config.toml
num_hidden_layers = 11
hidden_size = 576
num_attention_heads = 9
num_key_value_heads = 9
head_dim = 64
intermediate_size = 2304
vocab_size = 10847
hidden_act = "squared_relu"
norm = "layernorm"
norm_place = "pre"
norm_eps = 1e-05
positions = "rope"
rope_theta = 100000.0
rope_fraction = 0.5
qk_norm = false
attn_scale = 0.125
bias = "all"
tie_word_embeddings = false
parallel_block = false
init = "normal"
init_std_qkv = 0.0424
init_std_o = 0.0
init_std_up = 0.0424
init_std_down = 0.0
optimizer = "soap_variant"
learning_rate = 0.00363
beta1 = 0.95
beta2 = 0.95
weight_decay = 0.1
lr_head = 0.00546
max_grad_norm = 1.0
warmup_steps = 200
schedule = "wsd"
decay_fraction = 0.774
decay_shape = "square"
final_lr_fraction = 0.0
batch_tokens = 131072
max_seq_len = 2048
doc_mask = true
train_tokens = 448900000
max_steps = 3425
dataset = "wikipedia_en"
Each number is 500 + 40 x the weight over its row's rms, rounded and kept within 0 to 999. Layers, rows and columns count from 0. Numbers have three digits each. The size before them is the row's rms in percent of the matrix's.

# layer 5 MLP up, 2304x576, rms 0.128, rows 1049-1121, columns 384-479
093:532489545475477429511448491570405533520457541519490488468507529594550544507467487449481531485493532503417538501503493570439531449469465501543441469584467503490475564522491553428504461472414557527494580511475573489552496491576579437495422485474501410492505489527459489526497460505546491534
107:551495493494542550471525508506538521514571521467482495466516541487513490503508535482528544457560531514482569499484523486484498513549442464432520495497540382517515429457504389568607469399525509598557484583492523495540493449596518492425468521482568485533488448554484458478479550470436537480
092:472482452552466467409468494507421503495496530455516504477543508509515537471441523526459532466471518524477475505585517533561551509491508487404557536479454454502545522422477527482484519570444451441452495481524580509545514521497544488437527498527564421499483508569519404564547567470472545483
102:450503533482553487463457504475446516491524464505511519521574469474527449490432483444506499450537486497476509516519443429459499500468478489459498530507476470480522554475496474444528507527493541467532535520462451511564546471518538418428527493550472560550514472471493545500493474466479502556
105:560476573428562493509526520512483498479494520509585554515494514467561464567438506550449450496551551466468523497484514415460500532574492508571487472489452499586497516557473517447540527481481510554519494476491433488464508482453477493493473560485547493526463476505462505542538501542481499557
104:523497508525438459511523434456470436576477559500495591523437464437505536436433499463506516471552510515551450442545433462525526477433519478529530540495517488536565488488467476478456520544489486565497472456569532520519509506593498500507502584534535506503486463483456486454475563479490445539
095:514433523452507558531485525518560543425491487503546421513483511510506483494512472519499510500552462461501500521499511454506514481458563539478600482534492437406486484464481532452571468557470488524466563437490505492493567522547495498511514449532433484540467488492508513498505435499531492439
097:489463452508580623527486540510453469550462547485522521518453536474572478469518493531599515547530465491486510430491468524468521530482484444520524530527469566438570505521520532552513498440535525515538579546544482498521514476492500496455519453453476522547424406502443511460565525505452470438
094:434529437530477530528437518528430520502531492502453529447500500516529514472429484532520543514479486452550533464477514426489420579503500481512476499480462482549400554514515491515535507505437468499470512477500597536549502544556497473516479461525483513483517468537476500489514420549462493497
103:520464566487520502521477574443551477528456511450478520470530530419522488466470426482451533501421495555459452506547442435503509516488505507487499466468528505510413535477476363531474507543506572472456471495477454466504544527550507490534549532465426544448465451516478493499503487459526464559
106:480540480421477498585514485556523542472531399582437486492440534491578449484460590427524520475517549532525512522455498544504572444489524449499475479388491491511522469521513555520466497532504503515468492485517479466539454490495526488518516493479489482553566540531519548581514476496502490461
099:465516503525523561514542454501542426504461503487512518518515512492496545545514628516500511598525425440534540525485511507571531525490518494520431481461510499504503537549505520503472442545481488458518557513457503429498495563474551450558437534468486550523449490484563503450476499498543545469
107:545512450546520552479474437524453469529520577467552532544490467518513452487495541531424535545449573581522537469426499515517534506526585564499535526536546536494476469445507520544536457504489472521497488485555458473485443491577504521590525559445536521459506476515515435528477560457495474517
107:557532526540547491488454494585505544532514504541475452505490390460461442472577510515507572518502534499468414612508464560496553522508515483472480536563474542570493495541487430525545569531433499591456496522471447449530451492476593475453468442474462511577493474511480463538491476522489457504
098:506480526479589433487472470533470481447467516493472483519454556564457582503512541516518484525505581474469523562510546472478526494518400440536529436554519506527523441487531496484530433494451474532600486525520389482550466495486459474535427495524492450485513515484527493502562506489435511523
101:462474513418448497438477559548517492468565505528526520497530568479523507511457539471505591555529497480585521529508524521570506555531484510529504492508480495577463517494486482576497491471444533534523504520546449565506487374518495539524492498511488401516514525582491522556497466479504518464
093:515525526581553531486453490507495494481509486498393478441534510493455539476504501508554528493472433473466520458517498455504502518500427447502510421475540485523575490454460478481558469514496573435493533434484483458498482467478439501526520563472503536500519594534519456475554510543529478536
095:554506576490479513493534503486534559426483559596449479504458449501548503511454481528489517485493532488555508544503485603532396522480498512515466510519520506525506510480481519565493484490528572477524482546509484436410548523435443540519446567499526487442446515501518420512407611490501500547
092:511415397531492504507465546444446448473529523500511490540478463442483497470497537528545553493535527502500501540447536502429480485547500499408548560535486453522459597510530476612537435498490555421527563562455496446475557451503508551484470495480531539547483454538559489518475495519462385587
103:527496461493534528446525559498522502535493443477500437519534556445595580446541446532498532504440534481512506500458481495474490508506484449480505600439485394533463452484524474614488520524566471475515497478518484508456468510512475574481483580549509475577475463514469511490462534490503513400
100:454574522502528475508443514547500479480503447477463588482488502486463525497475561455528565498505497510505534557488485516405550496477537538543511510488404466475524471498551497511504458452437536480422477418473515601523430461531455546504542455543445487527556526488569534498495559508457567463
098:535500505521481508428528539529526519469511466440545515521567483574491510471541454492475597519526625478490458530520481475576536518536464396482504485494491530530533522470462541407549515526518502542523456508488519476515532435535501436613512534504474565405457517447485532535498414469529538457
099:531484540589568534485484513493511602479474469578517431525481585442435502465532522507557439499470523547430514539484484465483489541467569499461448493496486419468510459491453557543499502538433521492464460461528459540478543478519527414520461493496474469535567492531474481530469515518402403528
089:460469477459533472458504487481427428475499422485452514548503509522532501509503544438517455522548551549483530507464420449457519496481484456505527482540554490511489513486513491495512475410465537509490511530481456505491477459422485447476467518518479537533450489563560390467492534442521514448
108:499549596489474464414488513412524540468509459516506514466561412485519452550498495507533462511525457496511532504460539451492449529443474460532483561415479501474455426483430516521448495522500515584500489546438513462536490494508459540515533501485498511479450424467529482505473512425543554494
092:502483547529526544493484530572513548500488484451487434490532439523454450525560518453476550505471513524566493493507499459533531476507519439496495379554478475520528514459484560534537508489485538522456477538536533503506514490432460505504532482500556491527427513460461540523458470524447519514
090:486480523479531487481551487488464459491496437477455536540491441515449481574497507459497477529478470518535540496465460548502507525489557530526476476445493504460437585526468550551616470528525514441509515503520470487551458483499523501478423483503514453472496510514433560547518404523481526470
090:464563532445502492498484530509458523513390545533522508483560483476452543493534574503544513536538526493570473483487465466504508378508532470509488534556588536431505467535485471484522499510534520502512436502508584514541453428487523592426470472496524474463493491403495510520488516567554490436
110:488507500551541590417536507457561438501477591504484434587447532497492467449606527504501487586527520454549509547596532505456464542492447470470421498497560545404530460580423462409458572511429443459512514496523487503550503490538476471493501470495544496540500434511500495528522514517497575506
112:527487528460552477487478512547499416492495563538570410484422547529457506550532499504497620487493513398508467442541468532513489543435513495459458553488556496540468530493496511483495495435543468515485567510467504543520519414476490512516593534444453485524483466473575446498529530469522474473
102:515522473486465511440486424475543462465484608594497467551491510469509534563566446502491477401498479578529532512432457501490515531561527526475528457577594443525517487473453494587478431528543443503524500547412500497567487468614518515487442496424539441566571498527487542623468505556438484477
096:459575546533503506489411530541554398500474432582541545543447485385517539517443528504454515497477467592437539522470508464510591509523499502509564422536424532439468497509469516492478500548491497599542553469448492502574492546502498475547576438461507512446518460526504482510534501456555497535
102:515435509539552463479543464523436508513446464556524419564474542475465577512490562487455529507516522543528504515516525438467528566490482542474455491495498477486525508503478503429517455479493515379546507511491454502468567455454464495432461437416478435484468502522463521467541519463510508447
087:497471529465473507523470494500509462544500552532539447496495440521459473574524479482518517503507398472553488508497503559512498467476539536458517625499540535572513507485523523543506432498480449442475555535493510522495489493516482504475459486496531525492519525398478546526511493475472520469
108:570534419537538494442529488509512443485522540491589529458489543515537519434443508546451524459498458619501493472455524516458511486468481573454573490519531413478544552441502482539529566489477491543490484493508554472520486418557502544528509548518482459490509400539546499491450585565514518558
086:552470437469484487498495444534532476499497506478535453559590485494508464471463552498541471512493444450540491561544492486534495484477552462463525477550553508489420508545449462492488457503481489531499476600509484431493482528547525547512540576539499531461438418473481504456525499523519475529
128:418470525496501473452481534576499423532507429474503529442501499437478486478462534445491576492492528548551518552501510482517519498480564465490527542476486459546543529492474478506472553474469495536520544526517473492511451521514523465523516588532436492500523492530484524500519528483512492500
102:519451376497523558418521421516477502454496585517473499528522530537491439482513437454490532479506421545440518509560437470502547467568479476467486560477439485479598556467488524508499511476514440517530489451463487458548427467514565490548483472450520537528543509454487547456490497502535499481
095:504450456515434494482514494515487638488407566474517489513471522485440452583484530531503523517508526456497489505486367467519476530485521536576538481566482519511515529501544490567479440574441477520439464522543502533542503544507466528509542456478521507444521479536522473522460472402480433462
105:483427467465480532514517527515419554429489472513542536533514498555501451496464452537446566503479421555487439535562526519508463552511452461473480442490493471525544493524453544533460460468471501511484456474525440474506548501415484501546518509474561566470559467520523494505524522499530523517
117:541571464532409518542503490484413450482459470508549527487537528470496518515438525394511534513508478505505498477506516503429561458554494528442464482493479526482524499416510443533462495561502535583531511516482576466510485488450488464485490577451607535517467550444484532472478442497525509522
095:524518424449428435484516520516500482443501527447520487420524521510482523445475473492495487485468512534518441546481539479539511515499499513476523503497537456500527476522440554457457481441461507523519441458539498507478470464538471454524446487470511554497445401511432469470490481464624504547
085:496453525533450461504427484486574526453496514498510524472527507514478493509488512514523516499478518573506446513520577455489585474489448468498470529559502452473503453542456532496518556474567495534472518488519391528526551627524510451534467621510520504467479549493508505450515489537599523495
089:438541464511531467538464467540542460542540412437421479493506518461526485513472482426455500491484551542534461508494477536489567464555501464461500519520445529471478502565464521468531540468480437556456442484528466482520584529539550488424416544511582467494523513507447518584422535473529469564
099:443562523469538455471509556425513603480430470585517503510451488494469446489448497488440510449518497510547478490502440485518522560491574515461437514456508478441499519495480408456482589478507503504494578431539486482485548500488552526492552498470524455503536534455554503488564506536443511498
090:457425527532520574570514413523493513452570506528500483493492487531559493472543490508513480520451464484529461451486489461472484511529560559460531557495468528517507484506498528560486532514456537510459402511503468444509549496491535469557528452545485502507552463476474491524509513493467502519
110:535523465568470525535585553501442476574569555525521498552549419551518530481485501549565501537462422441531446511427502490491540560448563525453533549488525570554452565505497474513590499502530535403532464567481529563466476515528501545513504574506471479508579485571524500462464555457563501422
106:459562473471448488515477497553477486505532505456483487509535577505496455506516449506573485499514478520447474523513519525495516458466555446509560498507490503476457445503547542521463546514543575510607477477485516465567488483499466532515469461496478621521567522511507474460483552545557465479
098:476444530516469498558435521502558526511527504458450508439551531477439501505500396464552547528556503484520467499514510475430446561514495528523524442555520506543476456522522491548493503568450516543498447498522493516453488541489510502455482557531551418501524492503472489555458494473472489500
099:485511544592482378520401559595549513542490561419521449514466484520466474529475554536497521471455493501492473493481504488470454496529525496570569548537515508472471522552542503503551522478514568536492496487479542545530455483500426510468494492525498456463569532514508534521577528439523487544
097:524448485502519483517535454437500563492525469507496500461458465493487494475514541422468456490475529560516450521458561464482497515555347461461529519558507464529537509481600529591504491495502545478522478479521469451463533576447519517517436557521487530516480421527513464523482475530507516475
106:498522505480494560398474413516491489484501501519533432523519581447475546441479543518513439507481566476448551501495474604583442509536492384537548463485430531507566488499487488523428507484479496505468560459524507537479504461542526572538475524532610535512503514501473536545573571502526538457
111:518568521487457538488544486490601530518518533495564470499475464562525508558480527503586522504472542534511374453426468534506427507478492483531552541523512586584404584446504483516509585490479516550494547520506504575554455602507457555489547481498519440519502413536553530487395498418546482537
106:525502512506514547532507526498515491542476512431513479495548423598507561494488482485490485533488460482570498500564476464439515544485518507523534496490475494505454485472467493474595434491471499538423481545507542473481479458490537453517553434473528502502489523484423509535557458511476512535
104:457498555541501496551484482497483510510533496502419492489529461474511491481468543517514469498505472516538483492486542577467469478583542493517532508491463516515439492484552496496515505531565488503499497555466548513496455530556511501576458499507544540545547488525541467520488570567489462412
107:411453547530484543498483550503546453447502503524479541484537475502543598462431427526463465508496510482467518537486553502481541458505517476514501486518500492518459447541466534425522431538429442481547503516434431495466473487490616483514497463495495555518482483393516514492434512438556551534
101:519507482494444538424473547573531407472565469528491543583504477467532451505531443504585520496486465422435486509459471475481482496468579498497586574531429564516559508513510524485518587477510519520526473421527454506538505515475455504556489431511524533495509450432447446495459519464493456477
100:497599546483503510507457510519522516540552458475487462519465551555446563560517476505530480583509507476445528531535432505524451517493459525511431526504462480530497435564519515479455546478522475497477578502535553492556499576502528492450494564530456551522538449501445489540449505501451501548
103:437576505502436513473479487449478589530552494522489424524487536464524551522414443435493493500473537520456526507500517549499443518587528439544509498509477470586488549532516512539497456556427498534507533544439509476495526462534472525544558464446512511500499387542495497525551468565560586497
096:501454512547490456520518523536491574489486530469527519518524585579517470447484524489505563490438577501551438503486528406502414513463438512419507471503471466504579514477485591473490541521472523494487481508495492509584514457506470511438514513589565504490480482511540471542487444476527476505
087:502479463503545455502518548491521475554489527475443545501561490522495502533581493482475494557474499547514438488500413584465561470469483493454575425468453597497486466556497527503531462544523574502614570502401617431493509486483477492476483529600541430438499523530483546458517469517491580531
109:523501556503501436408518476498510470501471494487480456419469504515482519527537519510594530539463514469535592529557537568504558456492520448622556557476481501393459461535460495576465478501477506539494512481514518471489529482471521503524529543499576462521510537505476390485507495569495485434
109:481480577510426491510505458455558528450478535465474581543552442434505449568451478488432592562556539503463432527517499582477537425564577470485538447485421541590563501457538489548535472593546487500418564485476491431469588503464515534492520428558527489474562480550451418473414568500487504529
101:570452454536512459514476473529485494436537505477452522524496497406477484497445520488553525570487518529432511535480480482448526439548503509470562525526509549440393441529546485425425408508458475586528484457618572497500466517514505491497463561470493491458542558544485491471470481464530443520
111:482476491485459519465517543545480467535520429539489560483487521462490461521428543489556486461429493533494554559488506509507550521473464549454508493467496513486535497536503434466488530507467472479481509506521531543507616466452527516468435399474500486511523465549547407536490547603467497564
105:542522580576572488479532510526472478531465555510524485481572567457538464469506398509465502533551504528480510505525520450472560578545455534506541528521538421499528432508491488521535509492488483453509410480480512491522440535516524581517520498465491537492505467537496481536530550443532420465
104:485403472562458561525510511441392390549508459500525546494445549534527487530424421447474470535486543502520510457497549515452511448444499462496489517503414451502490447435444487518555483524445493444478455577528535542462461509515507493534524570500531535466517515490457518492490545511480441518
096:469502517502539471562510534564490517517491569472514487417496474479472432536452538451448524550499497425531536550530483543516484542516544469585446564517567552483442424549464473494465467503459460529523560474504538553493543512547511557480513476505413607506469474516558502533523496462474462505
090:503517433456482513497529508485508515516466421548438478460448484508468447475519425462495492498466508540399470517524501463485504510493508523500546447513460508535509412477502556479523510529538457446535510527568400488448573498406420500410449457429511474485472499524479524455458447471513465475
089:501518517520542535553463469520430525471514576510550505492477458511492462511516519480471560530504503467614456504560496469465510499524501482529548601512608531472481503434564411492442487518408363542451509506445523539478501560516579545543542570483521536496489463570515459500493587465470505470
103:525497425476503544511451491518505498527495511540483512457436455519549549512518441557636498504560444523426481496518527474533483464494488533503437516587502487477530502496492477457450479551456498483500448509401562498499478506562540479479534468483493494558490564554505503437564522525527538490
112:475490554531498578493525551522570465577539484492456548483493519509429553496541501515468473496537555448481497460500478425553501501530540526463510553471465507439411545457527560493472457518463502547474502470515437489516534510563490510488486527555513486510599446436550545520497463527514488554
105:472500522464477483491481540539466445460462490495465474533509505502480544476504459479526479567523520509489449428487514544544476423501473440514529470484431415496486531547547546424508500470505477475457541515470520553534467486533495473483529558462527484503423493550511532483445483511431541450
# layer 5 MLP down (transposed), 2304x576, rms 0.122, rows 1049-1120, columns 384-479
095:485534506482527469522359468507486525445486447528460494458434552525530501583564458532519542479454408515535442484542478491482455501458520553535504548487481532530504550482482489548503480524493494473436514516465515487440475397444419506568463517539499474443461563578452383485454560486492490541
110:534520542433521539481521510457494472463494515441474423468456528548529448500443546512497527526506504388507502521532532555480529516500546471553504418512562470496521472486508419525500523501511504462496562442528553474491467431538561497519568546543520538592516497530486497474491583501499555485
099:532527506497429511454561449494468522498501499463529523471527446428500492481444538503513494517441480460544500494489530515552493526527542566474510507493491560454553535486471430484475474514425464502577509494481464491447497499568461486462487435436518454554451469453511505529477532545506488432
105:487456526497474523464527459481489481437540562530460489497453515484515584498497519529487505502527481472619517522535467523558436501484483502491576545462638442507503536532509550491503488439532554481461467487511531472524484468461517599545494456446522492464507452516531510519527462507529533477
104:543507480514552545581533474475533418500563536514608494469449512464474504538470475548510520438473520380510524498537442518441496556502474407458497403470517484447549516438503471440519438454521506483529510401477521420457540489535442533492463463498461482586448545523489544500496505421494501549
102:482529469549540526514469482515472483477452542467491482463476525475486519513443509533457580510470505513484528436462524469520456438477508466506519438515474514524458507529478452464456540495492509493547502436511439510519496490552467491562481560487535496478609464474527481495530494456462459505
098:470498468536463530496513488517543426604516485483520544488465533454524458482446533587552572556467560478454502541517559481401482457490508523548444475530492500511510410387474508463560550534441512463436474487553540554445537529475550558512509483491476504455544509494525559489487480441503539551
096:452538612527452483512500442482508480479422461535486488563506571515424526460501437474443565510471477543519495515453510484482463501429476556485473455485508530519437518455535502519499515437475532473462467553445518500491508543504535482482482557430498507506535561553491491541462479478532567494
098:533570474530472387521526474457478497460489524485470518478487478569514507529496453506426475444418473502589512561413499425475455410468469540488448430536544549505521543511500520555550558502484526457488491491433512512489446468495457519508489479437530525524461439571492474494470505458550533530
105:524465512492502582462559420498455463484494537456459482475481501454531541502500572505498447508463512556517543484509453524469463530506526524495517495510455552509507409476507485496512525508535479508524516543527458396502476519566439596548486497553482527495512454601479506476488448436487500542
104:482502498514492484498471563520514592512487494537483505525477464538491482399535538450525509561486545562519468507470452500532481435498542461525417472506450499441498496501588601524535461437602463548519549510460508434527509490501451498487482541412507534538556556467511528457547538376492452489
095:536517460616540453493486454489460553517555471476474558454471589569507509501493513450500508440559549504511534525452512490565463483516561448536503499512504542500517555603429486595528535544544491574448488541457469539473508534499479536529507458495504422525490425484473582541487537417471577488
108:548482492478514547489605476503461477464476462566494473474465499539462495471539509480521505465574533557492496499521522493516391483520509460483453477512598490452506517475517412475471538542542514539462444534547515554498450507516525448490568480471472499485500504485468507596473504528510515568
110:509476540511494515466526564508495488490508494492541529533436450541523478505552547575514597513439466505511506499456529487453529491475458484588505524469502501520528499476514457459452484533549474504538502533526507476508570453509489506453559528419559447467526500522482463486430455509516507497
104:498536515466552545578416380559548398507473472514512479539486537495456513513521473520540458441443516536462470474496556478479417442503523499533482431480517484511484522527546457503491523465550497427483550559534471538446492488575516494469460493499485553477492534458522452534487492506515438488
098:516455568468437460505505547554483531455484562471495523503462484507496449536493518489486505534548566487509468494473423481603521428496546516468505550515526462565498521454505410480568470492533463409477534529446471486525568500506445453506531542417462540522474566517533478454481513442480464476
096:570482524458511436432549501497471488427512547509457450434469487519488569502527474445527490458538508503471511486522469461503494515516496561478480456514438499536478479476483503536399512496538541512470530539508523539504489471458584430423526537502449491511532551529548492459462463522422484549
103:507508420526491534543442570509545488477514446510480474528521451476548468464516570443478526460565513481429567571541548510440455479548521562542488539532519491575548504529530518459461556522524561524486530497545475499500554471485494465555421505496498571443530473518441486426549518480504571598
093:411459563522507453442481503538509439446529527521497501454567488500482505543524585547476485583521494515436563443476458511529485466479534449531502473489495469504556490495541515436445520518488502539581521552544577498560485427471493532536424501582455511522524557540481516491537446547540386487
103:527526507505473475531473501497492495523547480548502523498588449572476521466471483544529599585451487466435568451501611529502518485497473405484481525511498514494499514441521477454460461441528485504543485532492460493507471565487529437478521516467504523503475473493513536463498485515460459425
106:493529532483476510523527523500451456454571413452430447521499415432539496469514455492480543494546500448493460517513519503529545475456470430543467459528507544560501422454522506520507542504456469533532483507510504435545441532516493473514477600552515511465522504545475523503500493454490556476
101:479542563496497487515561522432558467498521493462415503530523470575626499488547556498498545537502501454531436533525456551591515483501447464527480503542441506478508483530464526496512466493543472498553550465483479539469455503498527551543515502560512518448491453542455457532507447453523453468
100:546428464475555531514533512561507481439523561442493464548539518515545491527556527468485476493485475515487456475499519516495487575410447488491568506500496502463484492554505507522501463410417476491475543454516471573561508533590467488517514490465536503486394511496471564479508470471488512529
093:554566555557496540558529558493371506516460444492526471497530463524431502506550475474510575523537486526457473490494559485486465411532551557491490490506478444547435480542496597480549518553461451558420397530524564460487447491554507525451534519485513471466498470448488490468475474529486549492
102:575447488478509489471493461488475515487504497508491523527490562495453462479542438511493588460496460456463491503566436541550493562514460505504553481589572460494496547419477507497462609535476508467509524464529494485414460511454495525506564467249503596517504404478512482466452477509511478559
094:517519489500505459561529486430540525467518534490494485517522516502524435514452490489529487512546537477518464503527503557479466433512545453537452455527478496455541463532509461524500431501501492488465491483547453488567512519476483547524442459455517522490523490453567508446479493517461530539
093:534568501466474487549502519462466535540455519504502525567542437537482518490508510484468509506553544503544468593510497572443496571481444498503569548494537472514479542543510489468447494416520495496436523438466482477479519493470458479518537499482565524470471543555527540462488495487481455474
092:528519512506491521456429541529412475473437477517485509585552485524471444571484488463430480559492490436489497465479617529575439429470515438454503527480480478411441519544463494488512519546458503471496537458502522446506564448573474559492513482472502464533501513525464448520500492521473460519
113:498523545516513584487457519489554464499435533446471475530467444537517511461467463517563520507496496521563544479418578485506529510546524556574493435567471510517509488549518536515541471468490472429463512443471485525533538508493454471448483474511504526477529553474443489523511505530530414577
103:460522433494478441478592551449518523617517509524504445554524629545500503564496487517545519496519503497529483494485470517525515514507514459482525431564506472475490467496491541530561523510501506531493499482513543558491538428524513591500488504413466535535449545445487529578468489467478499524
100:505533459507530545537518490496423470547502512428496527525542495474494560430448438515539456504520593473498506528511554488503516478449537522547459462445479515489516463480488461552485420548434397459511493478436545442504482480546505571484520451604570468561448515496564492513470458496496521451
097:502451528538528523498428577511456506478526474561495478497491425512493479528468475464417573467421451580406569569445551477493472503481456571483534524521503515455490507517456496488475555560531489547551431477499535490455471526501509534558508455490492530464474487477461491441451572477540502485
105:535427474546495507468508570461508525506496509525507531526511501548386446529623526509494543616534484437533488543457466549489517544591491465472544450547552488571558460519468445462491541496466616476546488442502588514552550494470473418508548522498519541438517557492587537488471609509541449472
095:511527491473454470560501517467491490496503544528480511542481561478472431466530526496510621498524527455460515499505519481529443464483478470513478491504504469536567500537511470532523471443512453509531511482463452479532542564528464422458526495542467482479512526538482466502489484479563502515
112:505495589491520487574529523503582498460507439539533508550519496484484478475514482536460539483495435448539513476497562599434505510516475527521573479498468427535565576433545504468464415456448526479503543478470401497555463512528430418574497454546504553474545524492527469503455421541526494537
089:462498509489505454416523430497451608497464489441467553527478533451477490515451467432462431519533493499469571573475530529468496536503515484496505476517555471482497518465525483492464540501596404579462511488489454460545535548510484487434487611491499477546563498562519469526518577402481621533
118:449510553547487437466471484408451508546415460527519545525553507455508482526539531473430527526520552495512431473481550486463458461465565509470416488535451445524492599562493456539463426498508568500511494535540510554499509528529463478536524555561498508528466466509519533496507471526512469451
101:479492527510482498472558510525464566566510504541520531494438463607553457520437449469557461582489531477490629546551484525525496474476501527481456463497486572549415538577522462497439423477515458513476591550520507481531451466513487507465482491333480379513504499509422501410510510490536532479
096:540516488526499549483509487475547519554421601486478424487480531466483494475463478464491488534523524531511461466496561483514531525495467546535513501464507521516513553521512499473469491535465558429503468532512487472566479509567534534524488446579519480503548486507480448553495508543513475465
100:517456510491464508503492512547482531452529528448553498480536532517527483408481479550528508508529491513480500433522518499539456531458498481508543571502493585559504501479500463567460506484470479479515512552483499432443445543510520461478491464490510506565509476483462459454499446452477476490
111:493553430504521499608484444452507490441436420519553393449486456538482523434532520508523422463537469558454549445449466516428550570536479465590445549460471515472483427568499554469555590593503498506489464578477501456562489533493493482433490469511425487531487545440488484544483552480537517506
096:541483518521453534497469523562560487545518532546527459428517537516505494518449505474476427481540511477469469490469464520431547480554582517517455481489418454466477438511455496501508423502506522503548564404502542510501415487446547431488527484553521474522535437509530524550535430491495439503
090:488462527464461462491511477523440504513520474481500475575482565473531524529507468444529453506591425512544510445491468489544530438501498575471447557465498476567505496519576528565531497502495484441422554487506509560498495449457512580485496468511428484560514389494495565480456426460550517521
101:452538563530556469503517550543434484452471532556506460483504496594451536506457444559537484507520468525494494460500501388469522507514515570485467494537513539526499538544509513466450503544579538555496489562485529515544449498531505550515504443570464502452509457425489518491560540458414515551
103:557519527499545498498506558480495485529512542550520476567546417524555505495498514517467570518431514451508482528536499465522532512540515497506467498548510499482515455514546547484479458515494519502507491518535441583537490518479543534492504445553466522508507488499522472456494506554502491511
099:516566521572424463505562520535439483439452464485434501560522415464496463521460468464593545546524471466483480495432461510503493548535508450538470537463518472505479502466512492515557517495507488464391528511502513518524523524503438521476556505453450481532422526441513470528462489542515506577
103:494578472517474405599556508535515494512556438500470513526541501459493515490479484439477496490527446545487518511532478507484439487552508504448466561516418556577487457479529485538504532509495482503541518462472477417481464501549506512517464550478513510459463421495506544523488424514471514493
106:480496477513454509553547518526588508481537472457556490466464544486483533545520484524503434486504437500479520514487502483550468488480476463492504490469507486501488544523515533516496481500525469473548458559477467494537515431533599473445469515445485518540454525446459506465454483474459521511
102:459444511592500502514497526460542510569467471458519500488443474472516413479497516466549519449458516526515471472439508518525454443576495539409510465526535524506500514485412448480472520495481493519569517478550435479508434457525438444447437522541510489389547457540557487477529510469458487514
098:513611494544416454496517491436477531501524503511527525538493456492461424498451504511479531522459468442518532518523452543535451563416507505503555457506459481458487497527518459489527495495509504498502455509530512465410496462410508466479484524491462437446639439491527439520480491425519546548
103:454509472536470508527527482539507493402498518501448461453458450489482577502473530487461520489488470538516555549496441502552523526462516520480501548459504552565526568609462440446428512495500504538515490513514512501546504441434513635461536525386504474499497511472476476513496550439456494487
106:428446574472542463479539479520507493454521452418536505504462516503428511531537457495515463525508515441571487533476502555541485451505527559439480488505474519564532451512521504540409529542572489460482537497510507499511545495481552526460468486479568436459467510468500454443481508534489481466
104:464632514479466547410477504447494531472502518523486487544472526532418460537506474481551497475551530561508447531499515433480460498459511510496494436463487491480605511488512531568493472468538543430438549548474501554512490498542472479433456420505462488477554481471543604548414473519482518478
104:473467583550544502515575495495496323582466465487506553521475457509474487415490474455509564529490483497521485514525531553479441494486502493545494492450475544515521526495470559455453489507535489514513539509484491485496503487491512566476487482560568410447487505463453520580565443507429507529
102:459511506558535500545433539491469573474573475503457504464459505468480532449533567539471488491479534448519549470538508486474597575480563413483494540493614546515452485466570524451481547490456588449530473483549491521533508448524455501498505502424518545521566481513480547550512497484516498510
104:517459531528481451509511505483485473491490478462508533502485495506512533408484517501446514518495488511502350513349463533537522509438404451476421399535497538531454477482581523523490458534483527516552491524512548457472492493478527541449473594518459502464517490545464587483550526515470521571
103:499488486472502518481529477472532438527465474481488532515496504423572506460525484496543521420443414470513496407491526504458481489532540425534482447528491493510518500509416460473519454495496598476500488537533467524518463536437487535532458495513527542512539476544501478472477452475480501489
107:520572470540426588461465565489426528504475510496438448487449477497582523558527514524472469540562476612445479517528486479521460551519468465463443470506446505417544460541582575536454527559535513509446479537502539506601532485476542471468485494535575517480554545444565459582446518509482503423
097:515459561457467563460496431479541541466494426550424457520540493498482517486581489506506537484497521517581526536519487472454540507523513496454529515475478519514512467488527463558520480547515482519486519513412459534497519478455503446447551519450447490488466580592504475474507575402457517423
094:446506480498486525447510518492510500487469513487538562507455530453590497454499501533489475510461445490483442571585499419466448481480540427495513448504391479549535539531528464488472523512477435508535507527461507475525466473641491505501543494439470456521487596439484521497474447506504536548
090:472449477474553532457481446479494597449521511477526507542525415597480517471490558518523488459493493563492550460533517488428524533517521495505519436528534536515537529551504531510470479471504434451504497487542498534466528470491624517533466461545544495514539508496506472536518492510491398471
106:533424485504533476560460470553504480563451461507465497540542516504536527583457563519520473468529562525475574462550471543532412491518539502491518472550527499418523481451525489571518528547520521527532487492488449466602513442507479528496506463415476543477521519548513557498503563448527544566
112:543534529475540497519547487516460560549525490474531473526472493460465530488537486467452468531566540528495426473539592590507490431500522433458515493466501432511577520489431510528536484493536506459540529500480450500480543467502537447515446591629508526471574467485447468470459472526478509510
102:520486508469527425569468509452524527486468463426483514488403573493491499480478511571486512535504567503511522622487472445476556511480466542477508497520447519474466533489562469502451466465507512517541466452418521489555458530517465524557508465500551477469405461479488550468531495476456489505
107:456493503569539509487493471487498486545506555581508569486525505502540503465444410451492469536403551544564435494479467468537562494494476527519446489545514534435610522504563528576524521496564472517429526533544488543497391500506531398479495487466531374453558454530533629518505511520461509520
102:543487449491494461527450391605494435496538518473414547496488549506594511494536465534477541482470546567534530483464400489478438457547513454487417507530496522516475542556538512475478495504448566454494475407535486467546479550478514494448461561511466580562429570499552488599532529545472500401
103:518472530493561549472467521476464507560528471480539533514513549541549518501503518430536502490490547475531553474490526482509466518507442418546462495551431432487525430390543535509466438422485452446524510568527509434519496464486550513459555497545484371494442505504505460529419539519447490447
096:530524489486475506481466454556531456517448437436444400483463436522507470535494523472478482496596478453417519429628485512546513477462531517578580542553500479477516539506457524532496457533519535588563542484437479482543544481565442527461558518475499501517519481501438540531466501470489468517
096:518492511482484507443487477440551418458560546528564514485460506556535476529480533480510534526491525556540489473476503480545513592475469485521518518515481412486480465444472524492491490511452488489548455495543514492493502461482521463578474523511573500516488483561496442406547546517498495552
092:509521536481579518588538538542514571476537537487437534505463526530436437496490508471527528511480491557428470532526442521548515530534554426509476537480601497526452477456478552469443486498534633430522493541467530447518549460519518512443558490414551464454516590552488495457500466517479459511
103:448465514542480549471513430421541473445503481439519529532454489518400502538538518476526391513491582477433488541446535455464497492426464511572460491473529522500457538459537450436440530520494508589543509445498559511536519479488520487509486420514479554561479555545468531507496544502469444491
106:541494596449503533429504494564554540474503559496470567511518456522406550508477489528439462496469542483506539508587509520466574487549517490503543463620404487541476489473433445487555447455510529490468532545570510531472508556467460537464516505477509407493502485408493475514555435461509527493